Weights of a small transformer language model.
Architecture: RMSNorm before each block, rotary positions, no biases in attention or MLP, local attention windows, value embeddings, hashed n-gram embeddings, an embedding shortcut, learned residual scales, capped logits.
Training: a variant of Adam for these matrices, 243M tokens, 7422 steps.
Each number is 128 + 24 x the weight over its row's rms, rounded and kept within 0 to 255. Layers, rows and columns count from 0. Numbers have three digits each. The size before them is the row's rms in percent of the matrix's.

# layer 8 MLP down, 160x960, rms 0.0778, rows 72-139, columns 192-287
095:117155087126166132135148165166134164148145115086144102129135165158114162120111116146126129089097140114086126100057119104132128103078134099119070122123141152103109084132136163117126059106192119141161139152126162117109154106141135094144118130164143159146157060081125082146121122157141153135
097:108148077136114131154092145114118097088131113119099146136076118122106132115164130134126120153139096104126127155133138126091124146128130106084117074137139103115126116110130129146125098098079102109136168130112139109115176149140143151138122123117117089114159158130125115132117116157121107099
101:150104092104132108126142123130152139136121136095110136121132141145123124090124140133139107179195127154110126148145146114135161119082144093171113114112078126137133137156129155119098128118137119144133118153089116133145141125069117091102111153123108111123171167080114120107153077086110155162
097:105138109128110156180146124115152112175088116120093150103115138111136122109110142155163139123127096097126176179134118147134123169117079118095129167128113129113125148130118195116164113126147069089103127126142118104136173123145103119125098136118091102155128079131156143141122114173126143121
100:146181094117170151128128150139156118133099150144137119115113131139117095116165107140139145130144107092159090129126100135060128126109125114095147145123096114092093147137102141130103138078125107130157139152108159124100157143107126152118139177159143086137106122130098110167127111125115129144
103:119136071140106150097127131083120093136153152156149124130079126141110123122116118123102154136126134145140149098138137130099150137123153134146157156129113162173135160116118122139099092126146137104140150145122148141112133143136138089149119162111122144101134175121141178121113086109148117151
095:102108128131136103149142089194139134137138105150165108134107144089189131110143108123090112122155118129126127167174110094120153125083154139163127125166119122104136119096134176133126093088122134170161126159149095131115134122142077115148114132138131139095134097150113147157118142124135126140
101:180068145163125164132132152119156129086120107099144140142096159144109177119122127079115130155154148195099156143134145106096122134131139142136121139101100129119132163069121110106124117132136140138128124140134104131157085109146136129101121098111107132156143188194168129107141119120134121088
105:149137080125139128148173141144124135100138141122114108134157139146137074152126150182093139136149171124109148127152069133081130136142161123109132197119153159118128109162147118149112178098136105151141124140088115156118155102113131108156181127177132147066136136146156151090148190132101141156
097:129122108129138144103090115079119105149140114090110145127129133137115135187127160168105153136131136150128154109132098108154128168105165090088165090151103115099134051114110149117166114116101093132073121152152133149105145135171140136155100139138102086137160142121079134114132089089105144085
098:129131082120114113095136116102130111134141124109182138089106102141134130101105126123118122111097142102146100142124076139126134142151152110121131138132149103110121127115126076119132144135119117119139140092158118145134157115081134141114086156106200102106164115092080135136153126090126111119
097:150094132123105103108144107123102118114103099156142116155167112144114120087134115141121093117117159112102156148094185090110094133110154132118138104129074128135112103118116149129135118091109107165109142151123134120149112159164129143148120150134119142140166124145119115153115128144126136089
102:160137104139188160157133115163164130169109155120114136116148143130131135100106100114147153157153110132119111154130085140127157150165106123105141153157121124161121146142119104170114120105134115137103127133128130139119143125117094134137145131121160131127145118124090140133126120162144136139
098:144097109129116139132105111113110122121131119167091114104155116175134119108123152122101141115161132155137089131130075130151117106120170121094142181154088112092158160119124122130149069121123097137154152090144137097104121148123127142144086155130159153128124180114114132171139140174119136153
101:153112090129136119151124107144115100137071148147122121152165105092117090092136112094131131104171156144151131122157097130160105121159140170134126096103145106072102136103143139125114110101120094113112135116108137183143125111124150115122099143133135116145151132119176147091129180149136123108
094:125101111155149120132118140083110089124138146175128138104167130151140109082161126114175104112112154128135117106088088132121148117120125121125112155145148106104121107080131076158155132125123128153133112117100143114113123117107131119118092123124122125112151130139101119172135147133074130101
098:108159121125108111126124128095155145164150125137074146159124145130106156136129124138139125096131128157111093099096145141121095089139138121139177140140137170143130117149142111162101156162129160149116065099156130097125142134142146115117068105126159156164137096137113126119102144146131118120
101:108183179152061151100122177121082141141134109137126159126131128151158171112120089111164090122105146122102097127166119103141134154161161113122102162114120146141128126165115079132085146131107115099123109157104148135126136111138071139145095149165139111132148134147108131108154143156144095154
099:124150150164159128111122141095124106135151123105131116139094098136147134125124159107141151111136150175107150107114145147128110136111166162104107113110102134120157135120104102136142154118149132138120115147132149151164104095116109101168155138114107166117116143111125198123181126060148138125
101:113087149103135096136151153129108105138163111132113140115131122148079108138154119093109112144095154128103125149163098122127137073110112100077171169131171115113103157143141120107130121166098131141148081119134086052120121175122141131142176164189126106155153092126108101135154130111126108161
097:124114160102140130146122181188177101080137127133139093120102136089127136112125130125166145088106120117129136148129109105142149092167119136160126166133144165147157160122161121147153126128111146126148174166131122127119115150123126124118142101056161158096089131111148175101111108152177147173
093:085146124113124167155105095071129101149148118105151108141158148135173099141139138101150161085139122143136105179118167137116112115126107136105140146133116126134128155122110151137133158146132085148123167139158121109147125129112132142106144109094103132146126131147114116180105114154108139216
098:154115134118086159151152128145105149144113168151122148130085119140130137132127124110146118113122124137123133119134135113140123105111114109145127101128160110131155110112135120112177094154107145176094096158185114141106168113128140105100152147173109154146158119122175148122110135161104132136
104:146108085111120105064104088136139098110154100099144129143124102127114164144150120124137108134120093124154157098179097118096127104103124136113144113123106157119102122156110134111125101099120137104188125124140112090133146115177091098116153146099160090121132131145078156120107164124087151140
102:131163115157151153106100127121107151152132158113112142088200135135132186134108126160109138148123138138119146128111142159140137125117114143107114104113131109082160117134101117148119119135159107126127180125140112141134091133110088107094135142150143129129158141112084105156120088105144144130
100:109086115148152057136143136116137080108144103124113122124135175096100117144089141157115134151130129127120115102116144150103133158110189100147130121134119141138093127151139155106141105102108096133158120123073133123149132129117117120127095122095167108129159182137137161108089159137120092124
103:129113122112112113112123135118120137152167115107115116124113110106139108124110141105138132136059127147115102177142155156158130105133157136106143122148131126120082130123139143124134112138123164114131140129076123128134112091119095159097139142088118146122141096157159117125123129125149126146
100:159142094146100153147121157120112148148130106113127109142152147139164148135113160139132099162123149133127118111137128134178127155165134139139089132068147130133104138107119122181162147122114128219170099136165192160131133131154132094130103078164123164134139189132109146135159141147122106151
096:157146119123187131134116157156140092099121132145149131141090092160131110130094123123155098130133149135148105162095090127065126124116094109057085154151148167096155151148141092116139147127139142133136139143068114162146137117092124104107123152166127130133148129106097138148117150077142103119
106:114125161126169131134143144116135131112130138134178084107145147194145132154079147105154077124154108137122141100103156110148141105136141156103123144163154153088157175126151136131133164136170122145116144170094097123151107130128152108080154134151151140120069144166111121140123167099071146176
095:125084119136120096133163098133127108116139128133098127109139167103142146152113109137160096129138127136120152107117122111130147117098098138099119159095126098134156129131084146170099127109136114109148149130109145150125127136141108125138108149131119169163116148118137116102112132102160134112
100:120185159100110178121120132088105099141145178165150120102090123109098140131160164128121063153113160125135098100142139135171095118134136155097118170158102159105105159098121164107136138108158141100099098110131142121123097168110120128073104130126165085124121141110176145151105134119094147165
097:165143119104106116132165154143120118117211148176154101162125152098108122138125125128080122127132117117179159151156124130122119159135124116144125104170165120117150148135089148128131116100089119110143135079078140120114096118121146127092115132167134133166126126096120107142153125103140080106
097:134098148164131135129136095118111162135125134124113121131170129124100125104107108072131127070164159120127119123128129128108088117153127138133107105125089133112116106102100094126114088162159139150150146142108124150147125164133115093133104141133134148112119139104143072127151105112113126115
104:110131122143134128131163139108124141170099140143158168126164126148123120131107175133140172136153124132121127147116061110105134130141125112144139162151134126125115111167114149113158141147143144115136118104145093176147090117113149124103083115151150128129124129125142156101126118102128135138
095:106126171122112115110139090149123154129102158096125137118153127119121160081128117157078158099072119118130123134142136124100113173124097108138148059145104143102098116082112121084082111103173114143196113080119149127109155157120105117151125147086160139081101178093123114167114159123119149092
099:138108127111132129169173117159147159111128136196126129130112161137137118149129149126117129131139112100137143091102090112082124040159154123139143101120135125144129090122129134110079114128114124110135150122088120098113143109140123115105103109152123175096088094104109122082055137133126087099
102:178114139154100151138144141091091123114123161155105104095132131110136079107137106136115128144139116134143118134093100089105134137132120144109131128114113146136138155158095123105126138136158092079120117148114159143174105109102141134120132126161109150127126121129112120101131110156133128103
102:129132121132129098128157132119130156120086151111120126133115110141156124119159143082152141172145119118130135142104131125082153128113136110132135115124145162111106102100118130106144137129137148137097117099126103145106129149087116154126103094123127087117108212135146114126137119144117101153
101:143121120160135141143128119140105112121182064088086099128145109109141121123084111127169142129135094083113109134106139100115106146151179139100108163123148142170109156109155146140119147119137148105109144149122128136136113160135157171120096112103088128091130108158114110134193123140091152118
102:077108148084077140165115119141083149126130123138156118095122109125109150108171134115101096142117114120128170130128155108147165138128157122172115157105175113126136130128162143135118159083147101151136122124123145105130135112117116090096145148153131146117158137147159131145140090088127106128
103:076117171134128111137091143097136137104102119120141127075113112103155103130179103129095156103120125111123136180136145100124127152104117129158129156115122119156132103105151104116130146152166141120097153131104109092100124118107158106127120073114113098125146140116109127117135138115111108084
107:103107122138144103126106134115170096136130134163149142136135104124113150090099124103120125113114054138116095106121112119100085118102130147137135142141135129129128140138079115167117090152153094130114141129080149126136111139149120151155110100137145111141138156148082103134126140178119090109
096:116148116114132148136075114128120122103139130151138121142193146151138097149107165134150127177152119097125154113123141129115099141156131183162113160120134101153096134122116139153142117138121139085142134126129139151153142136109152100117131108165094118144125133134162101115124163102107139123
100:081127121129098150110128166145132133141144118138111120102148110129101144117102143130139134117112118119112111108145189119123111115180168154115130128119137087173118118108163159094147137178125092149139133093125114172129140145127094134116116127142104114154104153124127151119116084135188128131
103:115142159127206131109103125126135143118126078144136148087158136140145121155116126130152104096141091124109132123129089114132105152098147157108102149121100083095127101109104085127131154110176140148101119125155091140129098142112086137134079120146117092136064125124096132147118110124161085133
098:140089156135121097128180144119090138102059122078096142122130139129134128102181143102157124099132109162116149096127107128163135143148135117147148140136110129118137100171095028150130115092116111123122079167137092142147141153098107120133140145151116148182152107126144145059104123135140142120
098:166114146140147140173137147114134130141078163094127131142138169107135140135134180182117145091143153120162136120158140125149111127145102114153129122099126140123146136123141129123152111130126139160082174126159115133119116136136109131126104118130145135154113109119186077118118129149145176166
095:096165097135162138171132165129103159127129130118197098109135142066122107109148098108153143144092104118134127094126092114101155157114129114149158152104149132159158107082141159124139131129088143135135152149066077139074148151125099128153181128102139064120141123199123116123070118099109096125
102:143118164108160155161137128113116116123133141086119172151173138134115118156135147125086145110107144129151125165146158138130105121173128142142103126153108157114121134103130107121155120139144080105175173122144142126140129151130145128138102119098110173133133132179172126130127095127156146149
130:123174117093134128125079151130111125099151129129148083118169135114087104131050130126152131163121074122084056135147121118119159137156109180088134131149156126103077143147170167125123133129137109112116131101121181145134129145122135128088140108120121089115105143131129102159085134167154096129
100:147139119168102121140131129123117101129122129116110137127121130123105153101135124121126120128116122150147130121137111127109108168130150153094132133110108094136121114050082085107119123157122151117143141157135092121154109083134141092164096107128173135132155130178096163099165111075151142142
103:109122117139097092099129129158149175143153099120122154138119132144105150130165116149170130142154165098133128102137161130130169178104074092096121107137125141119167072123105136105111117099091122110128119135113131131100136089089099120152138158140109087137112135141153111175148105149177138143
096:134159111129110127136098137120122176120152128149118103127143179113123161153098118156122151110142139119124120129151092106146097142155196154129149147142124104143127140108137140096152156140128121146111133127099090148114170114143098119158121120155107120138098122098156089153154126109120157103
101:100111137110115110091132157172123153099167104135137102143151137128132124174140119125128154150135143106109124160137162151133095148094124140135134091130137136139135152111114141097153128174133163118130139119127149120118141136122135158149183096133102117117125140112134129117114103114131167108
103:125127141104181165122134163167132120104163132122166104099117158118151143141124122147128111133119081133137143140100150108137128154165127140089144100106135123143114156126138104129145158135143107168142141125121124153124110140114104153112136127139188139086119126123150142141130153107166138133
098:114137111119159114135146157140127114098132103187150128119140115116164107150115108143136113117112098116129148085124055084100147151126148128134140142140141119111155138151108143127132113149178083159121119126126112148147068114147112159178090180174116136149131106094098152159170134115098109155
102:135082117155100127107160155127117121114153129139091139089174161142171158115136107141148140103154127164132139103134122147111162147149099106097126068128141120100145177156141152098150110132164171167134141104097117119158125106125166167104123102157146129129122126142136098091152133180098161141
099:060103141138171115128103124120123138140117130113121125158123122126110113124159122095081135120099174126143114144152092115110141117120091141170152100134119118119128115141110137110129090110129107137109101096112109115138150165102137114096147109097113126114137125137104107148125186154132096116
098:112091105169138104194090128098115118159128143121142132090118066123131139088127159099128197124108180149066130109087145145113139122140122156137142162105120202139124104126181156137106149123140118155162075133123122117147100157145136160128125089125151151185119122127170085134122088141139121098
119:150124111152136168172132094120158145154108130133117133147139088113134117133170155132118145136110151177154159125146145082162143119157136134137126084113101140145184137125112126134129151090114180143129152182150096116130122144115114135135153122144094154134142107128136162091096146148143145095
101:118132138123145114135079104089119160122136112119152109129110104086168137121087072143165115143131145132126119123120130125117167152129130141163158085146143109139142120147146121117121146138109159124100101168114156110145118135086116092136146110139130128065103110122087127141119164111139111182
100:138110101110138132119108098140120196108150075118152117122153117132121112140140119155131113117093099098098097115132108086094138135138108113131120136091177163132115057151154125136118122143126152121113128101119121125126149113097151147111176103122150087129109107103117153102097137074127118108
103:157112141135118126136093112099122156121116109109102141155083160169131072104173162113089115079194149169113137150152137144151082135092177125150110100122123160145137115105070145140145155103127167144135149148144142126085131113146145132137141115123131082128129129159156117156129116112160154135
101:115117106101178083104133123133154097136158052214167113185137155111144130119145124159122122151097107113114114115136153135117131114118100130111121138078169132153117133138156098143123179160093100121094127157099123128089097083085111147158173096165086120103136120145145137114151077063137130111
098:080107132127105095134127130087169135139174136107106092114126126116132144116164095118113151132121119127118139145128132152136138136130124111173168099120138135193171075095096126084129140138087141129171121172128146130177123137157133161082155147153112102125169135161116133148061143115138122113
104:119148098119121164121100121129125159107132124095113102079144144142163119143115126116131145098151149105130123140123131131142110146117140114110118097117140085134129155144099128139151098123136156147161082107132165144135117147117114123088135140168127139153108154138130085122138085099099111131
096:101129126151155153126120135155145135118123083093084137093055095159128143138100101153129123137127149150128140119124170137131079140116093155122153082142131096117157118083161129137169098125108138126145124134121092121121112087154098147178124148140122116146134095154200136163077112151139137123